{"d_model": 256, "n_kv_head": 2, "norm_eps": 1e-05, "positions": "rope", "rope_fraction": 1.0, "tie_embeddings": false, "parallel_block": false, "init_std_o": 0.0, "init_std_up": 0.035, "lr_head": 0.015, "warmup_steps": 382, "schedule": "wsd", "decay_fraction": 0.664, "train_tokens": 1120000000, "steps": 8545}
Each number is 128 + 24 x the weight over its row's rms, rounded and kept within 0 to 255. Layers, rows and columns count from 0. Numbers have three digits each. The size before them is the row's rms in percent of the matrix's.

# layer 3 attention query, 256x256, rms 0.0734, rows 0-14,64-77, columns 128-191
072:164149149124135114164136122112144144136131161136122077071114097133141152103119141168158140131116105090109104141148141084118163138112134126193148105115140156121129115129129191152110122107153106
076:138094146154138118082075115100120134066122114150112127164107123093104112131089077110162140154141145162162091092107141102114137130138128094101125128190093133075114125099110111125157115139122143
062:172131103154158110113125116151135149121124134170127089121092087095133111109088129175163126135118124172144070103167156087130124114140119113135106134152111143096124090095160131137151112102135165
087:118092131166146121063077119111121125081125083142137164168095139103093123143105091075139121109136131159163110112116153140107154114135124124105121128166115116098137112118100080129166125099134165
081:136148120120092112185148125114145125164135143117122105118155131145157132137166166171123134142153108106091135129143094118146108115148138148147136128078149123157112135138138177126092141153133103
075:125146115175152122104102102137136127099116108131100112121073132096111120133096120186133127154100143186141090112137142089100136130142118115138102146187127132088115123118120096135115106123140106
081:118161100123093149153145146105138147124129098112098121123145099151149122164116173138114119107128124088072173137158112108128156108148125121129146116065123151110136168141126151120101164155112121
087:117100138127146134155154133170149147152104151135097099115146105111172078098147127171150124165162121143166124108108162134112088137143113139152110121139166158115136119118184174123131108109127128
086:125120126100116113126161152113145144129134148151121113112168118147124112162132186143132147151131126097101135125122125145139129157124112137126148129118128149123150158127141152148105100128134115
075:139121105137170113109104096144162139135104131115120109135093115113137100133143153156167134164136122143137105149137163117118122117157090120127123134107127139142122128103123094130133056097144125
080:133133140124154127164123176141133113141097143155109122109141110112151082128168137122132128138154127119120139141130123100138132161158112114194155122055131154117120167126119165132118162124122063
090:145141126155150139109087087133123122165125120111141125115083116105128114124094112159130145143150126190162109101121126093142122108127118112094111141152148114141100109140133094140158146118125140
085:122166131124159135168097159082145116127129130058092147163142135151158135094128097117108127105134102113144133116110087089161095153104122141137127125120142138151130116131162169122144090157119154
094:146147139117123121153126112124080148157141133096125138135153161150131152092147150116126133088132085087123133159143120141150129086083118117132136117083111120140149113142115141138133176141159079
082:114082122099073147131159136131147164129126139119137124164168125132124127110142141151166133148129126103109199129140126127115129164159126131086151117152114116107144140101087116108109102135138172
072:102110169078117154158101141112154136112162137095148106120153114129124122090130129183145141119161122131143130149124142100147144143157144157162108115137126145096120141121082137126122124134101178
080:121127117180170122080132093150140131089121139125131130139132139098120113152098093131120135153128135153147148139108144116098140113126146098099127125161146137095138138109159109132109145135117099
054:159107119160147106105111140154135095130112131137191111145128136121101119112113119161141151177109137130146123086102177067099159098123139108096096148169155122054143191078144115115109180125121130
077:147120120191153086079130108152116110084112118103140155134115119119120118155127125108140120138125115138130108143115138114112133076113136109090141121155126124122151124120142109137145133132139075
076:111132144083136153159083135086123129167134120166149134131141128136134151123156143139122125122152101105119120133162116132172132161141119133141105153089100138149084148155087144128108146129131148
056:156120120165165132111132127125134097157081121145184087149111154134089107132139157142164140157113130135140147161123153104131170101115167107091102152137135099095121151101140144109150157134133155
067:109144161098124114149132124114151142111154134165119117121131072141136136147129148109106109123070077114110138132122110153146138163170160117171124141122109148109089129129098130140122121093118172
075:106099166113149135154155145148127135130096122135106106152161118140121126116085086154108130149153133168182146082114117131075143170139156107136145125148165162085132140095152124111159107134131167
073:130150131113136109126108166101142153099135119202150166126117121096145131147126155127118138128137106077118098088131113136124133148117108121131123133088098148136110146151117142131101147096123109
067:146081100138155110116131114163126127143083080124185108170102150139076110142117116165170120129118147171133135125118174104138138096136152108119120163156149120084126150103162149118172132110121139
060:110149151110108124117098143123145127101132128181160150101129105091164100161111143125123099095112097136140124147157162146144100161102140146153107136065099156125123146145072153128110136122121125
073:144098141145152110100132097169152119115101089134177113149131154151096118150114119173168140131135123163111146145096159099135131124135112100106109158124123115104132119094150142129187155114133120
091:122171131085154140174121143084119119144147142090099123128124119130152129113131122114111119088134118115146126165148105111163118100112172144127106135163122135141153130150123134136088090172122170
073:118144150115147167128129144118105123130157104093120155119132129136137106117127130148111141086179105135106143161159136087167141165100111150169138135088087115147127125159100124140124152127157065
# layer 3 attention key, 128x256, rms 0.0736, rows 0-13, columns 128-191
067:156146128072131137147175141125137093136119107148117143117123140131138113158117131110127149071113111146109101103170151138094124188163141171097121156151122137115128130112098109136124157091139115
070:104128156107143138143147100164095152137143134084132109119129142140134163086126149153121110158137102089106158136097116108147139110129131125170112111093170132151130118146142138127152101117137113
049:118155163102143139130163103152120133144136165041112118120170086151117179110178154158147126099111115127108187135145114137116152149166133133145160119126159129134139128125142161128139088129153145
071:071101164156136159112110115131096161121139135138165104116149146103138136105128121135121135192127110084171178141077097134166150073119112119157134109119134115140130119132143168120130100156120127
068:155140113112104125136135136146176112130126130108085140138128125131120122145157109146145111092139143170080110101152196127092111165167142146117151112162127132106117127108099090132132119130127119
060:112119170118138127141156128137132126142123153090133132129166123147120122095156095178120114093156127104110175144122122121097151094174114105115156129131180149127150080146138160142107088116129095
075:149112138116151141116131135112114134148136106153117147177147130153113114168131126152139132085133142122091114085125177131088117144102081128110152137134139145141113118130113103143130096134131083
081:105154114156120115108090117095103100124144150135151137139139098138097132140109124108137140146086136106123103128106122147175177147116116162149139122098099129167126122138128146116114169102143125
069:129123173128097126143096131114157166137113135146100124167148086200082139127161108136165108082139136158117171082098134136126130093167101156126145113126128143126088124120117118147129171115140130
077:070111153185116128092167136141120138103153144144207135090107105127124133107111091097138097132129128101147161104050118116160152122121158105111150105110130099125130115124153126145100144138131134
065:083125115144103109158103105124135127128118095099114114138136125172108191152177136160102112084142147115115098117127139112137108127152122141152151128145139139163163112159109152118120131141138096
085:088093159162146155127110114133098162133164139100177112103115115126118122119147138134116117149111112120127156154109132124133158131115111133124137096114159103149189129142148145137104080166139103
088:138107112112135125157156138119170065132104110129127104128135118114116137146136158141118132108142119108123068108132139156081124095157143123112120144104099170076171132135179091133143113116147137
080:139132110131146162118140084150186143162128144127098135120127149081133083123135094144140117155133166133107126132174140137122122127170146119158118137159139146122142124106109122138143135146117118